Weights of a small GPT-style language model, trained from scratch on English Wikipedia.
Size: 5 heads of 128, MLP 1728 SwiGLU, vocabulary 32768, 86.6M parameters.
Architecture: no biases in attention or MLP, untied embeddings.
Each number is 200 + 20 x the weight over its row's rms, rounded and kept within 0 to 999. Layers, rows and columns count from 0. The size before them is the row's rms in percent of the matrix's.

# k: layer 4 attention key, 640x640, rms 0.154, rows 379-383, columns 600-639
# q: layer 4 attention query, 640x640, rms 0.153, rows 380-383, columns 600-639
# v: layer 4 attention value, 640x640, rms 0.158, rows 256-332, columns 600-639
# o: layer 4 attention output (transposed), 640x640, rms 0.153, rows 256-332, columns 600-639
k379,104,219,169,216,183,212,203,169,187,221,194,198,197,195,183,198,236,160,180,208,184,221,197,194,196,210,206,217,202,162,157,188,185,155,185,207,205,228,207,217,181
q380,104,224,192,221,210,205,187,175,164,182,207,178,222,188,174,182,195,204,185,210,241,232,215,195,190,176,247,229,196,220,185,190,215,188,196,200,214,206,157,211,182
k380,104,166,190,204,215,199,213,198,175,170,218,244,189,174,200,168,178,205,211,191,213,179,206,218,180,168,180,199,213,192,206,196,202,187,189,215,201,179,173,175,192
q381,100,178,233,233,217,190,196,211,224,205,166,206,158,200,178,200,210,220,212,213,185,215,215,221,197,175,202,226,196,239,191,167,160,189,237,178,189,208,191,193,172
k381,101,216,217,212,166,187,189,196,223,186,208,198,221,201,159,174,200,163,220,210,206,174,193,226,184,228,189,222,239,208,209,186,227,164,183,200,192,190,219,210,232
q382,105,195,236,228,165,197,203,219,185,230,195,212,182,206,191,222,218,234,187,170,220,182,210,189,166,200,195,212,235,204,202,208,184,183,188,234,194,167,191,197,210
k382,104,153,188,175,163,212,165,183,177,222,179,184,233,215,225,204,168,200,168,236,195,171,199,227,194,192,188,198,145,213,212,200,173,229,215,197,234,168,171,187,181
q383,104,158,211,226,213,167,198,212,177,192,199,198,174,184,215,213,222,203,185,221,235,208,231,187,183,192,186,172,214,200,209,215,200,203,207,207,184,197,219,186,206
k383,103,166,184,204,193,210,225,171,223,186,171,163,209,160,212,204,185,223,201,182,182,196,178,176,207,230,218,223,199,181,211,238,209,194,193,204,242,174,182,178,190
v256,104,230,206,203,219,184,225,175,209,194,202,178,165,210,205,185,200,194,183,171,234,197,218,167,208,191,193,192,192,226,195,198,205,213,207,202,194,203,159,182,216
o256,103,202,225,202,221,220,195,218,226,224,247,231,232,213,200,175,202,171,213,180,205,210,237,180,197,211,236,195,208,206,163,193,198,196,182,212,214,222,204,210,162
v257,104,193,155,170,208,193,200,199,215,214,178,232,189,177,165,205,170,227,211,199,214,235,197,213,191,198,172,190,215,221,177,220,165,198,223,190,212,190,181,220,195
o257,101,197,170,176,215,229,196,175,182,204,177,181,180,208,189,207,204,179,185,180,218,176,182,205,167,179,217,192,200,180,218,195,191,186,222,175,226,202,176,215,178
v258,102,229,198,196,201,180,235,180,206,234,222,187,220,198,179,228,211,194,218,162,225,212,184,226,189,235,209,173,181,215,199,160,229,217,180,175,206,209,208,208,208
o258,102,219,197,182,188,208,190,194,182,171,203,220,209,250,199,199,172,209,196,195,198,202,206,190,182,181,180,222,185,192,202,227,181,236,213,190,198,173,216,204,208
v259,104,221,204,207,188,189,181,239,215,211,163,236,201,188,198,164,215,212,198,179,210,173,193,219,214,219,195,210,182,191,174,216,195,197,175,197,228,220,231,211,213
o259,099,169,167,201,177,211,219,197,185,222,180,179,186,184,216,212,182,240,225,175,185,182,218,232,156,165,205,174,215,202,202,186,205,206,201,183,162,195,185,179,214
v260,109,217,208,180,170,194,173,175,171,181,211,203,204,189,171,173,197,175,202,217,197,189,182,223,203,223,186,217,192,198,225,210,179,204,217,217,202,190,181,252,185
o260,105,199,216,199,191,205,217,181,219,200,174,215,200,232,220,211,209,205,188,211,235,192,168,207,200,220,182,117,221,201,205,215,203,206,187,207,224,202,209,209,242
v261,109,177,175,222,206,198,219,212,211,236,216,205,196,160,193,201,195,219,242,215,200,206,195,171,197,228,205,224,227,183,173,185,188,179,218,205,190,211,217,207,220
o261,105,198,245,182,209,171,206,216,232,196,221,251,211,208,203,183,192,241,204,217,207,189,177,245,184,196,229,186,226,192,185,219,184,196,183,218,203,200,196,203,242
v262,104,259,181,180,203,239,209,166,201,217,196,203,201,181,186,217,213,208,209,204,210,229,184,174,183,202,198,200,208,205,199,211,177,199,199,213,186,235,190,245,192
o262,103,209,189,190,212,213,199,203,196,181,169,201,197,191,186,254,181,233,188,195,220,201,204,219,204,209,232,187,210,192,174,225,172,232,233,214,179,175,205,195,217
v263,101,205,190,208,220,218,203,202,192,237,215,183,162,208,206,217,204,216,170,198,203,170,205,203,190,233,196,184,243,186,225,199,215,185,177,215,172,191,187,225,171
o263,102,200,215,161,222,199,179,197,245,187,216,184,202,206,183,174,211,180,241,185,156,196,223,225,249,182,153,195,194,206,189,240,231,195,186,160,222,176,225,225,177
v264,101,204,221,245,225,204,208,229,206,219,205,210,214,164,198,215,197,202,240,183,215,178,217,193,186,192,195,188,222,204,205,217,208,215,203,203,237,198,225,214,186
o264,101,200,220,177,192,207,183,206,207,224,235,227,185,197,209,173,206,202,240,198,178,181,211,190,182,216,221,174,243,225,199,208,225,185,214,167,181,193,184,159,186
v265,104,195,199,198,173,201,215,239,208,201,217,213,207,175,215,150,196,158,229,233,172,149,185,241,184,186,203,218,270,194,243,200,202,173,204,196,178,197,215,186,186
o265,102,192,191,237,210,203,206,219,232,213,241,164,212,181,215,189,200,212,218,216,184,244,184,194,193,234,167,203,177,169,192,221,198,207,183,208,157,153,222,200,234
v266,106,172,212,201,189,201,183,228,241,201,219,236,228,200,199,216,232,177,216,205,221,191,195,179,187,172,156,191,181,165,196,182,218,203,183,199,205,192,196,194,205
o266,105,177,191,227,204,179,210,188,224,217,175,146,195,219,181,163,196,196,169,207,197,149,219,238,197,186,215,230,209,183,214,210,187,200,197,198,203,178,210,230,174
v267,107,187,168,168,219,226,233,207,220,199,198,220,232,185,158,183,180,205,201,195,226,215,217,174,193,208,178,191,195,214,189,200,174,224,202,195,190,171,177,234,180
o267,106,207,189,210,193,184,199,219,179,199,218,197,228,198,182,235,192,157,211,206,210,199,174,173,178,211,233,164,213,191,202,160,238,186,226,216,226,220,230,210,201
v268,100,211,215,188,202,208,205,245,209,202,235,185,220,214,183,194,200,214,199,166,175,248,202,202,176,232,215,206,203,178,227,191,219,177,213,196,205,187,215,219,193
o268,101,208,212,201,199,224,190,187,170,206,208,184,201,197,199,234,166,205,229,235,242,170,235,195,208,207,181,246,219,211,197,215,192,158,230,162,207,198,167,223,203
v269,102,201,215,192,192,179,199,197,196,185,207,207,198,220,235,190,204,202,204,218,210,215,202,197,200,200,224,206,180,166,239,227,168,222,200,201,194,202,218,188,180
o269,103,190,183,192,212,197,196,212,182,204,230,190,190,200,191,189,201,166,211,249,172,173,187,185,221,162,200,202,187,255,202,208,200,209,223,167,181,228,252,201,183
v270,102,179,208,189,192,213,198,184,206,222,203,216,197,198,201,205,163,236,153,206,199,231,167,225,211,193,209,182,198,185,228,215,181,213,196,177,233,206,154,216,199
o270,100,170,191,207,186,186,191,215,182,231,231,201,212,158,188,208,228,182,226,197,191,208,182,158,204,216,205,224,200,186,207,198,166,179,240,217,201,214,195,193,197
v271,104,212,192,222,196,212,181,201,189,207,205,196,177,223,190,225,204,173,199,194,174,168,153,198,231,191,198,224,194,188,219,193,203,223,212,224,183,210,229,192,207
o271,103,240,215,153,175,182,172,198,190,238,246,190,195,173,213,224,201,189,147,205,217,244,198,211,236,172,212,224,232,191,210,185,227,249,196,174,210,203,204,194,179
v272,105,168,204,216,191,187,193,198,214,199,174,192,203,170,253,246,155,171,200,206,182,215,172,211,223,191,212,170,202,193,222,211,246,179,243,227,178,188,191,197,176
o272,106,216,209,203,202,223,200,191,210,184,202,223,225,182,196,198,203,189,199,224,231,208,157,181,195,232,215,205,213,171,204,194,194,169,177,180,240,189,201,193,189
v273,108,236,181,205,194,190,213,175,185,156,213,184,250,181,198,205,185,175,187,195,203,220,192,231,201,195,203,181,202,198,222,222,197,209,175,180,189,173,182,195,179
o273,100,187,203,216,210,196,188,219,179,186,212,238,192,226,195,162,184,201,180,212,210,187,204,203,217,197,220,189,175,168,187,216,190,162,218,236,154,204,207,201,182
v274,104,189,180,206,183,216,186,189,176,177,224,196,164,183,222,183,205,198,201,185,217,234,195,163,189,243,191,192,180,200,204,194,205,201,190,193,199,173,205,213,190
o274,099,208,217,200,226,186,201,219,200,177,204,206,207,200,227,204,192,194,162,187,220,211,189,214,219,174,234,175,194,225,220,159,201,185,212,222,192,222,184,192,187
v275,108,195,204,232,208,189,180,159,196,220,216,232,181,201,174,178,196,180,212,168,204,217,170,190,217,197,208,200,210,193,181,205,193,201,198,198,190,204,207,222,232
o275,105,202,192,192,172,196,189,184,206,216,182,230,201,174,195,197,187,242,171,229,200,233,233,193,183,174,202,165,159,191,205,193,167,195,191,240,213,243,189,197,195
v276,103,173,228,203,239,212,225,219,214,228,160,192,159,207,184,193,222,207,242,211,193,200,197,240,196,219,205,181,197,204,185,236,200,151,195,213,183,184,229,237,165
o276,099,209,213,222,217,196,193,201,221,217,200,211,194,190,204,188,203,185,168,166,222,194,182,156,168,189,154,201,176,201,186,171,194,173,203,213,222,179,191,229,188
v277,108,216,221,217,238,195,188,187,211,174,203,178,215,190,190,227,169,222,197,198,158,184,220,212,209,193,176,222,206,203,191,175,172,197,202,181,175,179,182,193,167
o277,103,187,177,213,179,191,178,201,170,216,226,224,206,185,186,189,186,186,229,158,220,170,192,189,210,236,180,227,211,208,223,189,209,179,231,188,188,194,217,174,219
v278,104,218,195,208,182,244,195,192,206,170,208,191,206,185,220,178,191,202,218,205,199,202,200,185,200,198,199,186,203,243,187,216,207,199,219,195,162,202,181,201,181
o278,103,204,200,172,149,190,219,181,226,205,191,203,212,208,179,186,250,204,170,198,212,214,223,200,187,176,214,217,206,198,189,192,194,181,178,209,204,224,203,206,215
v279,102,214,211,189,179,199,210,226,177,219,199,164,182,184,216,184,193,208,198,162,213,210,198,211,214,227,197,216,183,212,201,217,211,212,180,202,180,223,193,196,223
o279,104,206,200,215,210,167,148,226,223,192,202,236,185,213,196,239,232,191,206,212,171,197,221,170,171,237,175,179,211,189,188,217,215,202,230,191,202,194,179,219,185
v280,104,229,214,225,211,188,211,212,196,188,189,172,193,213,200,218,219,207,209,206,185,163,176,240,205,220,190,241,216,200,196,189,205,180,202,190,205,211,211,187,250
o280,101,197,180,195,224,200,185,184,215,243,187,148,217,192,183,200,198,211,185,203,178,179,226,166,196,195,182,204,214,192,192,211,192,178,194,185,186,205,168,168,189
v281,112,206,166,182,231,212,195,219,184,186,207,163,216,199,233,222,193,210,187,198,198,204,172,210,189,184,204,210,217,187,218,236,213,214,200,199,192,207,198,212,188
o281,109,202,238,183,204,194,192,186,227,183,236,227,181,214,213,210,203,186,208,202,155,217,212,203,250,194,188,238,190,188,203,181,207,160,198,193,187,188,220,202,197
v282,102,176,214,204,230,136,209,198,213,201,216,242,179,230,190,152,202,200,199,208,220,232,212,206,189,199,207,206,213,187,228,227,208,218,169,183,198,209,187,215,226
o282,098,219,193,198,192,217,162,223,189,210,168,245,196,210,193,178,227,183,209,211,178,178,207,250,231,189,197,209,199,169,236,192,151,177,209,207,209,197,164,189,222
v283,107,223,217,216,193,199,190,214,200,188,219,185,192,179,174,167,206,193,216,217,188,194,171,188,204,200,220,220,175,202,197,233,236,194,188,206,210,175,240,172,203
o283,103,160,217,214,199,191,215,205,231,209,225,186,192,216,220,204,222,211,172,171,201,231,201,203,190,208,218,181,212,220,200,194,178,232,184,197,216,177,183,181,180
v284,107,233,199,212,177,193,216,235,176,205,200,196,169,261,185,184,181,218,177,216,214,214,154,194,191,169,209,199,197,195,162,177,207,154,205,197,209,191,190,184,204
o284,102,166,168,221,169,209,203,170,200,189,233,232,207,213,211,180,225,173,203,208,182,182,191,203,229,182,218,213,192,235,213,195,201,198,234,189,222,220,186,186,208
v285,097,177,194,189,175,189,182,175,235,178,188,191,233,204,187,211,208,189,188,221,217,184,215,187,188,166,233,177,173,239,208,209,199,212,175,204,200,182,221,231,164
o285,098,215,231,181,193,195,176,179,205,214,168,203,176,169,197,186,153,205,192,185,195,219,231,211,206,185,191,208,156,199,206,182,201,193,183,218,172,231,192,207,218
v286,103,204,199,191,240,200,222,205,209,200,174,185,221,202,189,191,233,188,229,194,220,200,189,176,196,216,184,212,203,167,187,195,225,204,181,200,222,217,188,204,196
o286,101,162,233,209,210,227,169,186,223,206,233,204,178,207,221,209,187,221,192,191,193,212,213,194,180,182,159,195,190,182,219,229,215,238,187,214,177,215,192,211,170
v287,111,230,184,207,206,211,207,184,179,223,183,206,209,209,221,183,182,209,173,209,197,206,209,191,203,195,231,163,186,211,199,172,221,215,211,196,197,211,131,204,192
o287,107,192,196,194,185,196,214,200,200,209,211,226,195,184,222,174,214,206,164,214,179,213,197,211,179,180,230,193,201,201,223,191,156,222,206,215,199,190,192,184,205
v288,107,185,209,200,205,195,205,211,191,170,183,194,176,188,198,176,235,198,196,185,165,175,221,206,171,223,228,209,190,191,214,209,193,223,167,218,190,205,195,179,181
o288,102,154,217,253,183,223,213,195,178,231,198,204,175,201,182,195,220,227,158,209,218,194,200,196,203,160,234,213,189,233,172,220,205,178,197,188,223,190,210,189,209
v289,106,200,200,177,214,201,228,195,214,219,215,200,169,209,193,185,208,191,192,180,198,265,206,208,204,214,204,202,213,212,147,185,172,157,189,151,221,190,195,192,195
o289,101,171,172,194,201,175,212,192,180,176,219,200,168,183,200,187,219,208,219,235,211,225,222,198,252,210,180,206,181,197,246,195,168,206,190,203,222,136,211,204,207
v290,109,201,175,242,204,206,179,216,189,187,229,177,250,177,159,213,257,201,206,203,227,184,208,200,197,220,210,166,197,223,185,217,186,198,212,204,211,188,194,164,187
o290,107,226,203,186,172,225,203,209,198,218,239,199,220,201,188,249,221,195,177,230,203,221,199,226,210,222,200,196,211,211,225,195,225,198,204,205,218,213,238,196,185
v291,102,232,203,222,211,195,205,223,185,231,187,239,186,189,201,171,157,190,213,238,201,189,181,231,201,158,189,206,201,179,209,245,189,192,192,205,179,198,173,211,210
o291,100,184,232,173,162,215,218,223,191,180,214,190,208,203,210,207,208,205,148,180,222,210,186,160,203,192,225,216,198,177,200,163,213,211,226,182,206,219,195,211,178
v292,102,227,199,231,204,180,216,201,226,211,194,196,189,189,155,170,201,179,210,177,191,207,220,221,209,167,173,208,184,236,190,183,186,204,186,198,212,190,183,165,212
o292,099,211,190,227,211,216,160,187,219,197,194,229,176,183,246,193,160,176,214,199,197,208,182,201,168,182,212,172,263,190,190,205,214,181,184,212,198,208,152,212,193
v293,107,200,183,210,190,165,237,210,181,207,206,213,169,238,246,204,213,213,223,219,194,173,227,165,189,182,200,198,229,189,198,183,190,210,185,176,201,182,173,149,211
o293,103,213,219,213,185,209,217,192,193,224,226,196,221,222,181,194,215,206,185,201,177,215,220,228,208,159,220,201,243,167,224,174,178,190,141,198,168,200,214,182,210
v294,105,226,207,190,184,171,213,196,202,220,188,205,170,172,183,181,201,195,192,203,214,183,182,178,196,188,205,230,205,174,212,173,179,168,199,199,204,221,208,195,205
o294,100,238,170,222,195,223,211,216,184,189,166,226,187,169,198,192,208,240,183,255,198,206,222,195,206,190,225,171,212,218,180,200,190,215,200,224,194,195,184,195,206
v295,108,199,219,212,215,192,211,201,199,201,176,187,206,220,195,190,205,231,201,187,194,193,208,196,227,212,194,222,181,182,214,153,155,202,207,194,151,187,191,168,234
o295,105,195,205,204,205,228,180,207,196,204,206,175,223,217,197,207,218,193,178,231,184,210,202,195,193,220,199,234,194,190,209,164,216,216,220,184,186,174,196,203,204
v296,105,208,233,204,220,207,211,221,195,187,200,204,223,188,168,183,189,208,185,228,226,234,201,214,198,224,218,222,179,185,207,200,240,188,192,191,206,187,206,187,194
o296,102,212,187,191,209,214,217,192,192,195,186,202,186,208,232,240,221,187,187,175,225,227,225,211,199,178,164,211,183,221,154,212,231,219,223,201,203,212,176,217,203
v297,107,193,173,189,196,200,197,225,210,176,198,176,209,200,197,167,192,224,161,193,150,197,207,176,209,205,202,185,198,216,227,185,233,200,196,221,218,203,223,217,227
o297,104,178,239,160,230,214,184,169,216,169,194,230,168,184,200,184,194,173,207,203,191,195,208,213,186,215,201,202,184,203,175,174,203,173,213,188,191,229,196,241,223
v298,103,215,216,214,153,194,198,166,209,182,183,196,231,187,209,202,185,167,235,218,179,191,215,216,207,190,234,188,256,203,225,209,221,224,241,201,227,193,175,198,225
o298,103,180,213,175,241,191,189,204,222,196,183,213,192,194,225,201,229,234,183,206,204,219,194,173,210,172,147,212,188,171,177,192,209,172,197,211,218,184,170,191,174
v299,108,208,187,203,216,179,210,198,188,199,233,222,175,223,160,192,155,205,197,206,232,217,192,211,194,182,162,193,212,208,194,197,180,196,181,224,237,206,202,183,208
o299,102,216,152,199,208,186,164,208,227,200,178,189,190,205,246,201,223,204,213,221,168,140,201,191,195,225,228,196,217,213,203,191,185,235,190,238,215,227,217,220,190
v300,098,182,211,219,174,196,251,214,202,175,223,191,196,204,201,195,163,176,193,193,165,222,219,184,212,151,181,199,214,218,185,197,213,195,206,197,177,218,249,166,186
o300,098,176,192,194,194,216,195,266,218,223,188,211,205,164,221,185,225,181,220,193,164,173,227,209,203,205,199,210,206,187,209,192,193,188,191,203,198,185,192,229,176
v301,102,204,180,176,190,203,173,203,185,202,221,175,203,212,184,203,199,245,205,207,181,205,201,221,218,156,164,194,202,203,176,204,196,226,194,187,170,213,185,180,199
o301,099,206,211,235,215,184,209,174,209,189,162,221,199,192,195,191,196,200,192,176,194,194,212,179,222,214,164,191,176,180,212,197,201,169,191,209,179,220,198,204,191
v302,107,234,228,183,186,203,167,204,198,203,195,221,191,216,174,176,192,224,187,224,172,223,230,169,176,188,204,222,216,191,225,197,206,181,208,185,196,216,209,196,208
o302,103,173,154,213,216,232,164,215,190,192,230,181,177,155,161,189,215,175,194,248,202,191,203,205,191,192,211,195,185,182,176,232,139,175,166,190,181,188,232,226,230
v303,107,190,211,187,231,182,195,213,256,222,220,197,218,218,188,200,144,167,194,215,204,187,229,200,188,173,193,205,216,198,248,175,193,180,185,181,211,219,228,192,210
o303,101,185,233,181,204,214,231,200,209,173,211,251,185,194,205,212,210,201,228,201,200,201,185,209,225,185,227,213,198,203,169,196,220,210,206,211,176,178,213,225,195
v304,106,182,218,218,234,216,206,218,185,219,207,212,233,181,209,228,189,236,191,204,190,234,184,211,227,172,180,195,201,223,196,224,207,189,236,201,207,169,177,183,210
o304,102,223,188,191,202,192,187,205,176,239,191,240,233,203,218,212,218,202,228,219,207,228,175,178,224,193,197,202,206,212,190,179,187,178,199,206,217,231,236,182,204
v305,105,200,167,196,215,164,202,248,222,218,202,197,187,202,188,192,188,150,189,221,219,191,190,185,188,225,208,204,230,184,192,167,211,217,200,231,213,221,217,212,244
o305,104,170,234,231,189,192,209,191,195,215,164,177,210,266,191,206,250,217,187,246,191,225,212,205,198,197,207,197,194,165,186,181,176,187,219,218,208,177,184,188,192
v306,106,183,210,179,206,201,241,208,220,216,203,184,208,224,201,201,221,208,225,179,198,210,206,213,203,170,206,176,165,227,194,207,189,234,210,190,217,216,222,184,222
o306,104,212,196,214,219,169,163,213,193,184,193,192,190,211,190,240,208,202,196,215,211,200,187,194,184,194,158,251,216,214,223,212,191,248,243,181,209,182,175,206,236
v307,101,227,170,237,198,186,229,223,193,199,194,206,183,175,196,200,178,174,185,218,224,206,203,168,236,186,190,234,201,193,230,204,224,164,227,225,200,206,215,196,256
o307,102,191,209,206,190,213,198,242,211,218,174,182,191,191,231,189,195,182,212,145,202,174,170,200,196,197,216,213,188,194,186,201,177,255,217,188,214,182,203,202,199
v308,103,230,182,209,185,179,206,197,226,209,171,180,200,207,212,203,180,234,231,204,245,191,172,207,204,214,234,196,197,160,197,225,196,188,204,169,174,188,199,190,205
o308,103,187,213,223,227,185,204,153,196,238,175,222,184,189,178,166,181,196,172,201,198,213,184,230,196,175,183,200,224,174,186,190,206,172,191,202,209,195,174,167,220
v309,108,174,230,183,167,220,203,206,224,191,229,128,198,208,211,161,174,217,201,154,236,209,197,211,169,185,210,200,196,204,207,192,198,185,220,198,182,177,162,218,184
o309,104,198,226,202,213,188,197,167,219,165,197,212,222,191,168,152,206,211,213,202,206,173,236,194,224,184,195,179,239,228,166,150,204,208,210,213,202,182,204,237,202
v310,109,183,195,173,187,186,215,194,212,218,193,190,200,185,164,209,189,211,206,207,185,198,157,207,215,204,184,190,218,189,251,204,236,202,192,214,221,216,211,201,206
o310,105,198,207,207,233,184,164,195,221,206,194,194,179,215,243,231,213,240,210,231,184,199,199,173,212,197,184,198,218,200,181,207,213,215,188,233,183,196,198,191,171
v311,104,189,219,187,216,196,204,173,201,223,179,187,189,160,210,168,156,205,189,131,177,217,177,194,216,231,177,193,207,213,224,215,164,221,248,190,206,209,205,189,203
o311,102,219,181,191,227,194,205,208,252,215,179,198,189,197,217,224,203,188,227,194,196,179,173,185,172,187,223,197,184,192,180,196,180,218,206,250,201,193,158,240,192
v312,109,213,229,216,224,168,172,204,207,219,179,174,224,224,189,200,201,240,188,221,231,198,192,183,213,210,196,168,194,213,214,205,222,205,185,170,194,200,188,205,169
o312,106,191,180,219,203,207,213,179,169,196,223,173,224,192,207,204,192,207,197,206,231,179,233,162,185,198,206,199,172,185,201,153,183,201,248,204,205,196,230,217,210
v313,110,233,238,181,228,204,208,225,211,177,188,197,192,204,199,233,186,183,163,200,202,227,159,215,211,179,202,220,179,190,180,209,231,210,184,228,190,168,192,161,179
o313,103,191,202,181,188,211,185,193,205,207,195,215,181,186,188,220,174,187,201,178,214,221,205,196,242,203,191,211,203,193,167,212,233,219,228,175,200,228,217,203,214
v314,103,221,158,212,198,134,183,205,175,187,187,169,179,175,213,223,203,228,224,213,180,221,213,175,216,179,189,217,206,193,194,214,227,209,195,214,241,207,189,204,224
o314,101,172,204,243,211,195,195,216,193,204,202,194,178,182,225,223,163,190,197,204,188,190,192,208,235,235,180,215,208,204,177,179,221,202,228,234,232,186,201,173,192
v315,100,218,197,146,162,233,220,228,195,215,232,197,157,177,187,228,189,228,235,206,169,186,178,187,238,197,188,175,250,176,203,215,213,218,209,203,200,203,196,214,189
o315,100,195,229,205,213,215,173,229,188,242,201,179,220,221,205,224,204,207,167,229,205,203,194,185,197,181,188,200,213,208,192,176,179,195,194,190,173,182,214,178,162
v316,104,195,222,192,205,216,217,192,200,197,227,203,214,212,198,191,181,174,202,223,166,192,204,195,154,196,214,180,240,216,209,171,190,189,203,210,199,227,188,200,202
o316,105,191,246,216,226,193,220,204,177,190,210,196,214,180,195,200,204,206,191,184,194,219,225,174,192,188,203,165,194,212,195,216,194,208,183,221,183,212,228,209,199
v317,108,167,209,206,189,184,208,176,171,227,188,219,156,211,191,188,197,186,209,213,209,196,188,174,181,228,154,239,166,184,201,200,221,209,205,197,175,177,216,187,185
o317,106,179,201,201,229,228,181,224,211,237,175,205,227,221,206,196,228,197,219,220,202,212,192,182,229,212,213,190,197,224,240,186,195,214,194,201,184,212,152,193,170
v318,104,233,172,196,222,215,222,181,206,200,219,200,185,180,183,226,236,213,180,182,184,162,190,223,222,216,222,212,181,225,208,174,219,193,212,202,227,215,205,217,206
o318,100,181,204,204,219,179,161,173,203,167,225,191,210,211,208,158,189,189,214,221,224,195,201,181,225,205,174,205,217,231,195,203,207,240,200,189,215,193,228,257,198
v319,102,158,202,202,185,215,230,190,156,208,181,203,208,193,182,200,179,238,236,213,219,207,219,241,213,207,173,189,219,169,239,187,197,194,163,193,184,184,191,225,222
o319,098,220,195,163,199,222,203,166,203,189,198,205,190,217,215,201,205,209,209,199,203,189,163,185,191,190,220,210,221,178,190,151,199,166,205,169,217,247,157,212,217
v320,098,219,193,212,194,198,195,180,196,237,176,199,200,201,189,237,204,165,173,168,208,172,191,179,186,211,197,210,210,208,219,202,187,196,193,202,167,206,237,200,239
o320,099,221,196,197,216,188,228,206,184,154,181,204,183,200,193,165,181,207,184,187,211,197,224,180,213,214,197,179,189,220,205,182,210,206,211,235,143,187,203,214,184
v321,106,201,193,201,199,221,210,179,237,213,229,214,180,174,204,231,207,201,218,214,222,190,209,215,212,203,199,223,205,173,167,205,161,212,211,223,170,213,240,175,184
o321,102,204,230,238,242,163,208,185,208,176,210,172,192,199,194,199,173,199,189,218,193,193,206,221,194,186,202,216,176,214,182,210,232,210,192,183,178,212,156,197,174
v322,098,209,209,213,209,193,196,197,190,196,172,215,220,207,202,206,243,203,215,198,230,219,192,165,201,189,221,207,195,201,190,175,158,250,201,173,196,205,183,209,179
o322,098,216,213,177,221,214,208,211,220,184,245,237,209,195,213,235,244,202,191,196,168,181,179,202,195,185,208,183,189,222,184,180,192,180,229,211,198,168,200,205,193
v323,115,199,234,185,202,197,185,190,211,204,194,225,188,191,206,193,186,210,208,194,192,140,211,186,187,203,219,216,200,197,226,202,182,189,202,216,204,203,224,186,208
o323,105,206,189,219,206,186,179,201,223,212,187,218,202,169,216,185,152,195,182,221,196,210,209,183,199,190,175,184,194,195,224,212,221,162,162,221,227,223,180,182,193
v324,109,202,190,197,217,225,178,203,231,183,151,243,208,207,192,186,209,148,200,172,201,178,241,221,215,216,186,216,184,191,209,182,203,234,172,209,198,211,217,205,241
o324,103,214,170,247,190,236,217,185,179,200,183,172,171,189,184,194,200,168,155,194,203,184,202,199,192,225,195,198,211,192,212,208,216,210,192,191,215,191,161,208,189
v325,099,196,171,208,210,223,204,229,190,191,189,232,234,205,217,164,216,154,197,200,208,165,149,191,172,169,189,213,214,185,181,214,217,191,187,212,185,168,203,257,214
o325,100,227,200,220,223,167,189,210,203,222,212,221,185,158,227,191,216,191,173,207,179,173,159,186,232,206,205,199,179,162,211,179,208,221,201,194,218,193,182,175,160
v326,111,221,209,202,207,231,220,196,252,191,193,214,198,191,196,210,192,165,206,173,194,180,235,220,198,174,254,192,192,200,198,215,225,169,203,188,196,178,194,174,212
o326,106,194,199,207,212,209,171,166,167,184,198,185,200,205,219,179,219,230,186,188,245,175,192,189,228,223,204,195,217,207,171,189,213,194,201,182,208,187,207,231,220
v327,096,178,209,202,219,195,215,196,210,222,205,193,235,119,226,191,186,219,172,220,232,217,247,177,183,236,181,178,195,201,178,186,186,197,165,218,181,234,245,196,238
o327,096,223,189,214,215,203,184,209,228,175,216,207,239,207,210,192,198,189,213,192,240,223,218,202,191,223,188,188,213,193,191,191,208,228,201,175,219,197,223,155,181
v328,108,174,172,194,171,169,188,188,178,200,187,216,232,185,197,198,195,191,209,157,205,188,171,183,234,266,229,224,226,188,178,233,216,206,222,183,204,219,190,189,198
o328,106,201,178,170,192,180,218,206,222,215,153,237,188,199,226,194,252,185,190,221,173,204,226,235,186,216,176,191,190,195,182,223,173,206,186,197,162,202,214,190,209
v329,102,206,183,201,215,202,197,184,199,210,167,216,256,236,174,180,170,167,186,182,167,190,201,200,203,201,152,197,218,185,180,203,226,188,185,185,204,192,173,201,196
o329,098,213,185,210,208,196,207,176,211,189,202,185,179,198,241,220,231,175,191,214,209,209,221,197,196,194,189,225,223,195,205,252,172,208,197,178,188,189,203,230,217
v330,103,206,174,207,175,211,252,174,195,197,215,211,191,184,207,224,211,196,223,186,208,151,213,225,212,201,190,215,209,197,230,225,181,192,221,232,194,211,210,222,212
o330,098,184,209,224,185,194,181,186,195,164,163,208,181,172,191,178,183,224,177,234,204,180,172,190,172,204,178,198,202,176,192,177,199,212,183,184,182,206,201,180,189
v331,101,210,186,186,210,131,183,205,206,236,198,213,202,227,156,204,225,201,227,207,205,218,206,202,215,185,190,173,201,176,185,212,206,188,158,183,234,195,216,217,204
o331,099,173,159,195,173,221,190,191,170,218,187,176,165,204,199,190,211,191,218,208,186,222,180,215,197,232,204,205,212,207,205,208,186,183,210,203,180,166,221,203,206
v332,104,193,187,203,211,202,186,190,164,215,219,211,238,196,187,172,223,211,228,195,198,199,181,175,218,204,177,176,173,204,165,208,180,223,230,188,237,199,192,184,195
o332,101,216,212,150,174,206,187,183,191,193,174,198,183,255,196,193,213,223,268,179,187,195,202,216,195,206,206,190,211,213,227,209,223,205,197,180,173,163,193,198,212